Part of a small language model's weights: 2 heads of 32, 0.631M parameters.
Each number is 200 + 40 x the weight over its row's rms, rounded and kept within 0 to 999. Layers, rows and columns count from 0. The size before them is the row's rms in percent of the matrix's.

# q: layer 9 attention query, 64x64, rms 0.169, rows 0-24, columns 0-63
# k: layer 9 attention key, 64x64, rms 0.16, rows 0-23, columns 0-63
q0,043,251,176,160,168,233,227,255,139,171,165,90,206,150,177,160,203,169,204,190,191,258,185,169,263,244,193,165,173,179,226,220,217,226,285,230,163,248,157,224,289,186,200,159,154,241,268,209,216,231,261,188,220,201,198,132,177,203,225,161,235,157,196,249,247
k0,155,244,191,245,232,237,240,266,276,260,217,199,236,259,236,232,192,231,212,237,270,212,205,199,228,242,253,230,195,254,240,192,266,199,241,242,213,219,252,221,233,227,203,236,256,207,274,183,231,211,246,215,263,216,260,239,184,245,238,212,233,264,254,273,236
q1,145,152,190,184,226,149,188,205,205,125,249,249,190,220,164,161,205,185,224,127,92,195,211,258,192,131,187,171,186,190,126,217,205,158,137,144,220,237,177,194,165,255,203,146,183,204,142,183,120,209,167,196,156,187,179,225,210,224,182,211,135,196,152,126,146
k1,059,255,128,191,179,132,177,208,165,181,194,174,170,151,164,228,240,169,219,149,169,228,218,219,170,126,198,171,226,152,218,237,160,220,178,233,256,277,172,205,215,169,232,192,80,211,155,200,189,184,154,285,170,212,176,198,225,255,183,231,137,158,190,172,124
q2,147,162,259,199,226,188,174,250,207,189,261,279,272,218,144,245,264,216,226,193,126,188,261,262,168,188,255,184,183,234,231,257,210,198,124,202,266,285,211,153,212,274,241,229,232,242,186,215,181,215,187,240,172,181,174,195,220,229,266,224,199,175,172,165,184
k2,204,158,259,161,182,168,134,138,121,209,154,225,181,161,145,219,225,197,204,173,156,165,235,234,102,153,196,125,179,175,258,230,144,204,159,183,220,261,154,160,167,207,188,208,168,212,176,226,231,209,177,254,161,203,185,92,206,171,171,219,187,160,145,177,193
q3,190,129,172,182,197,150,199,182,199,126,218,228,167,192,155,160,233,188,218,154,146,233,184,199,217,168,179,174,209,181,94,220,172,200,143,153,210,164,177,182,165,228,220,122,173,189,119,175,135,205,186,178,131,196,158,234,207,165,147,192,137,144,181,122,132
k3,097,134,170,176,151,145,202,140,186,171,143,180,125,169,162,152,203,191,184,150,175,217,141,163,198,163,135,171,211,156,124,187,152,182,182,154,178,152,174,188,168,218,180,117,170,170,129,177,158,190,208,196,160,194,164,201,192,131,119,191,136,179,193,155,156
q4,101,174,277,171,236,166,179,170,131,206,190,190,202,168,96,186,214,149,188,208,173,177,247,233,124,204,212,112,185,127,244,246,175,168,127,244,166,216,220,141,196,207,184,192,175,158,192,233,231,178,168,184,147,192,228,144,222,209,176,203,237,149,150,132,143
k4,092,224,118,205,144,213,161,213,221,191,182,140,222,178,199,158,120,153,154,192,173,112,184,147,187,234,202,188,148,194,238,102,200,133,204,191,171,152,252,159,172,164,172,222,193,164,226,122,199,146,117,152,168,156,181,207,144,196,213,160,223,221,211,178,201
q5,085,202,188,142,137,202,225,250,221,229,236,203,208,93,168,211,213,224,143,227,227,173,157,188,180,178,99,250,204,204,214,215,170,265,228,157,148,180,209,263,229,211,232,268,171,168,158,212,97,196,189,219,227,217,154,241,154,168,219,277,252,182,194,209,174
k5,149,263,181,279,236,235,200,279,235,232,238,187,250,229,223,212,146,182,231,245,211,166,176,205,251,260,246,259,198,245,196,173,265,176,219,208,168,148,218,225,265,205,234,226,233,181,203,169,185,162,199,160,248,210,214,253,181,241,286,201,277,174,251,248,267
q6,083,121,212,231,299,199,115,157,208,198,181,150,219,182,232,198,184,232,205,210,125,135,154,220,173,246,230,180,191,240,199,210,112,216,299,202,173,174,166,213,189,246,161,194,233,181,151,156,236,217,174,232,186,201,131,201,252,222,211,122,224,219,196,250,173
k6,080,266,211,148,185,198,237,183,203,145,154,86,156,214,201,205,202,175,229,228,211,170,137,202,204,231,254,229,143,226,270,230,240,178,152,140,152,282,173,155,198,187,147,221,234,211,249,223,140,169,147,221,159,240,206,196,233,212,221,201,103,228,187,181,219
q7,086,181,114,125,221,227,224,190,272,191,237,176,198,173,189,204,211,235,180,209,180,247,242,166,243,249,208,200,206,201,261,218,219,236,179,217,204,178,264,244,322,215,129,174,180,226,187,181,268,197,280,226,271,167,221,221,260,250,212,224,209,227,211,268,167
k7,112,204,219,206,202,171,225,166,245,230,193,250,201,191,198,219,268,211,234,203,231,289,236,221,193,230,224,243,286,232,207,247,177,256,264,195,228,171,177,242,226,261,241,161,255,215,171,209,255,270,282,277,191,273,188,213,292,216,183,228,219,209,251,207,194
q8,076,213,147,236,145,220,187,199,185,205,200,181,191,177,173,185,208,235,245,259,175,226,187,188,175,285,224,200,196,110,178,166,175,182,143,135,201,174,227,199,84,181,214,180,182,142,143,261,195,222,250,133,135,174,222,231,232,298,202,194,210,232,258,243,196
k8,089,194,237,180,174,173,282,227,210,275,254,234,230,193,190,192,225,263,256,187,232,228,215,238,236,192,216,219,227,206,233,242,164,136,225,256,272,176,272,216,110,235,200,150,217,227,180,273,211,191,238,261,140,271,205,229,232,201,196,233,222,221,276,164,188
q9,092,228,181,167,174,172,180,250,192,266,209,199,159,154,245,153,209,196,158,262,301,211,176,160,214,276,297,248,250,240,193,197,179,202,222,289,238,200,161,263,154,188,196,220,234,185,256,171,265,219,244,234,232,241,207,207,209,154,161,265,200,188,205,201,233
k9,099,175,184,232,212,240,185,188,205,174,202,200,209,216,177,253,215,220,225,206,208,271,146,215,256,197,204,254,270,170,170,236,216,269,199,235,196,225,210,237,182,242,262,224,139,256,164,238,189,285,238,276,209,269,199,242,251,265,202,296,185,192,255,138,160
q10,084,247,157,194,191,193,245,172,238,205,305,186,193,225,167,203,239,239,178,212,145,216,179,241,261,190,213,206,239,147,198,190,221,220,180,233,140,281,234,170,122,223,207,198,242,312,156,197,119,175,133,217,218,208,218,129,209,133,199,213,166,180,175,234,215
k10,095,190,185,198,245,178,228,199,198,230,178,201,231,202,183,235,160,241,147,180,252,143,196,170,135,189,191,227,133,221,137,100,192,223,146,237,164,175,171,96,174,180,160,201,233,179,198,132,162,110,181,214,232,164,193,172,133,167,236,145,238,138,214,223,167
q11,084,218,181,245,218,169,148,216,223,156,173,274,254,198,186,200,200,225,268,246,163,160,193,207,216,187,161,180,269,211,169,186,159,201,186,171,239,140,175,184,213,175,166,159,164,135,144,206,187,144,141,158,230,85,227,148,292,167,229,210,268,182,223,211,236
k11,086,227,169,258,200,239,252,235,223,141,247,210,150,234,202,127,158,198,193,150,169,189,146,293,196,203,184,183,209,241,149,222,162,216,181,241,229,182,112,224,202,184,148,211,223,174,137,180,157,208,207,179,155,207,177,207,289,147,129,232,228,199,245,280,167
q12,082,191,190,155,241,198,180,204,200,185,222,160,128,156,198,173,108,121,215,194,273,200,175,185,185,203,165,216,261,227,225,228,189,208,152,152,178,195,168,282,114,249,199,159,162,136,190,238,155,172,228,145,190,245,158,175,235,200,250,190,228,273,126,211,228
k12,074,178,146,137,171,186,184,221,257,166,256,149,228,140,211,260,154,159,353,191,248,200,179,222,174,205,263,167,191,131,134,218,192,171,233,229,191,198,192,229,241,223,215,190,210,203,218,209,157,197,167,255,207,252,161,151,225,281,206,187,212,205,223,177,239
q13,095,232,265,278,200,237,230,271,288,196,201,241,202,251,210,244,233,177,151,238,240,228,228,210,222,182,239,236,325,203,217,183,220,281,238,191,147,164,193,211,233,233,245,217,213,223,249,202,109,192,273,217,218,197,172,218,171,217,185,200,195,194,159,212,246
k13,087,178,211,177,187,199,280,210,221,235,219,234,221,207,197,232,267,263,230,199,221,302,213,230,201,228,196,178,263,235,148,213,285,258,226,235,246,175,152,243,255,249,251,139,227,247,239,189,201,223,236,210,171,272,211,166,250,185,153,229,197,167,140,138,216
q14,076,161,292,232,208,168,232,212,267,254,175,214,214,186,177,137,163,214,262,205,126,190,232,174,286,184,180,215,216,214,164,204,287,208,127,221,245,167,263,185,212,223,147,222,245,187,154,206,211,171,190,237,202,226,161,216,205,146,196,207,243,149,106,163,241
k14,088,158,221,238,176,162,210,250,204,167,200,155,166,171,254,174,104,143,181,183,166,132,174,148,168,191,218,164,76,207,244,166,206,190,252,209,209,167,191,168,139,160,144,241,192,185,223,130,197,196,186,177,274,172,244,151,194,198,144,191,223,172,140,233,221
q15,091,224,194,107,128,239,213,251,223,205,218,236,204,212,192,166,273,248,232,202,220,163,222,179,154,139,241,256,187,219,269,159,230,199,197,171,207,243,196,231,244,218,156,167,225,191,146,254,209,242,260,194,232,251,192,281,219,225,188,169,186,219,204,327,208
k15,087,116,286,233,166,194,216,217,205,222,196,228,156,201,196,235,225,258,243,220,215,175,188,258,199,235,145,212,207,238,146,276,205,177,198,192,215,161,197,186,177,233,234,199,152,223,167,169,245,192,229,219,224,335,180,296,160,241,204,196,249,191,197,282,167
q16,080,251,167,262,205,142,166,179,208,205,275,158,165,180,213,192,202,201,210,220,266,178,274,189,205,181,255,216,185,179,221,150,248,219,160,187,117,250,212,194,217,222,201,236,228,209,250,127,235,190,148,236,184,240,186,170,288,171,218,259,107,129,190,179,152
k16,091,189,215,176,172,181,169,217,236,212,174,133,208,275,152,210,143,173,179,181,174,170,195,124,208,176,203,210,140,180,184,158,234,155,189,188,109,204,190,117,198,186,230,258,173,167,153,149,192,239,187,162,221,178,161,49,211,171,246,167,199,212,177,233,164
q17,101,199,119,249,207,239,206,211,251,245,253,256,221,261,223,279,233,263,216,192,218,197,165,119,211,229,230,184,295,244,258,177,181,221,191,203,194,268,252,274,228,232,197,217,151,282,215,244,231,200,236,242,211,160,206,159,197,213,195,157,251,197,197,219,188
k17,087,182,106,232,135,204,214,146,140,163,188,201,174,177,178,251,152,225,176,224,237,224,180,227,169,169,191,175,214,150,240,280,205,167,150,225,169,206,163,159,226,227,195,182,204,232,166,142,207,125,128,203,264,129,183,177,197,163,241,199,275,151,197,253,132
q18,090,204,225,116,207,232,218,239,215,260,195,158,212,304,200,195,204,222,203,211,265,273,160,179,209,231,186,218,207,182,145,214,225,178,267,222,212,229,235,188,145,217,229,197,151,162,176,123,239,280,157,213,160,175,266,192,177,164,159,214,191,175,309,224,240
k18,098,222,237,222,192,278,241,206,174,236,227,173,218,275,270,243,299,233,133,182,246,229,216,214,110,178,234,194,240,158,200,217,214,285,264,199,254,173,225,172,209,240,220,177,194,254,156,246,185,264,181,252,191,195,211,230,215,236,154,218,231,193,242,157,183
q19,088,205,176,223,168,187,287,233,205,274,178,225,221,153,224,259,236,240,211,250,218,162,138,156,263,229,220,254,202,183,229,216,147,208,184,298,202,215,185,229,253,192,163,269,215,249,184,202,226,228,263,190,182,292,164,160,190,236,228,230,215,197,220,203,293
k19,090,151,196,225,224,165,200,179,186,179,268,188,190,134,190,248,255,250,286,227,220,166,156,205,297,174,229,213,243,251,200,174,190,262,258,278,214,216,244,229,199,187,182,161,149,222,235,195,207,216,189,229,294,189,200,208,230,126,233,259,147,200,239,144,191
q20,095,201,232,234,176,262,245,130,185,236,205,245,213,190,225,191,275,154,177,162,175,219,185,153,189,270,183,210,177,188,204,200,123,222,105,241,190,143,263,218,257,220,158,179,129,205,244,143,262,221,216,240,251,215,193,257,233,225,168,151,259,226,182,235,162
k20,088,257,193,246,198,223,201,95,244,191,232,228,194,203,159,188,228,213,261,184,227,230,223,200,207,242,258,150,252,208,285,204,200,217,167,225,169,177,252,239,250,250,227,155,139,210,195,159,283,220,259,272,191,220,258,240,178,239,196,251,243,213,235,259,230
q21,088,258,255,232,190,186,120,185,190,221,192,191,206,242,246,217,201,203,175,303,167,195,258,178,234,223,211,216,245,206,169,187,86,175,172,137,210,192,128,133,211,265,174,230,201,183,149,165,179,256,143,174,201,183,197,162,256,226,150,179,263,196,182,167,250
k21,093,189,158,203,221,217,178,181,175,197,139,136,188,270,191,181,213,178,217,140,168,160,177,231,221,173,198,189,220,153,218,130,257,151,185,216,127,181,109,157,222,140,149,185,177,145,197,169,83,163,120,186,182,233,273,176,199,168,234,201,240,180,202,204,229
q22,089,223,180,333,250,233,191,185,248,120,211,217,186,193,276,254,194,178,185,241,161,172,251,232,182,125,197,215,213,179,242,180,207,212,165,197,253,198,199,243,123,124,183,210,131,250,209,239,229,218,228,177,169,180,197,210,140,202,199,241,151,127,204,203,187
k22,090,125,154,228,200,194,203,233,234,207,229,116,241,200,198,186,132,200,169,232,163,219,206,235,192,172,130,176,214,229,194,173,233,178,167,221,174,248,223,206,166,186,102,211,184,201,170,215,236,101,182,181,234,170,234,131,175,203,196,197,135,84,190,274,164
q23,083,219,189,205,192,165,159,152,194,200,209,215,89,195,232,195,170,244,157,162,160,131,195,196,187,207,188,148,140,163,224,100,196,188,213,166,150,178,239,167,147,175,248,158,151,275,166,193,232,226,226,173,214,125,161,207,268,250,191,197,185,110,232,173,188
k23,083,211,212,129,113,185,204,224,175,170,236,210,185,194,124,215,198,183,197,241,205,128,241,172,175,204,159,254,179,175,264,138,221,178,166,256,153,149,220,180,173,164,155,153,197,220,165,212,145,215,122,172,174,175,190,132,138,210,250,150,141,197,187,267,144
q24,079,185,166,203,223,129,176,148,178,153,209,200,156,283,233,178,182,266,220,142,171,227,232,211,186,148,246,192,172,194,228,150,170,234,201,185,239,270,224,153,256,194,241,218,211,152,182,203,216,244,192,136,169,206,167,175,191,86,269,166,229,276,229,223,145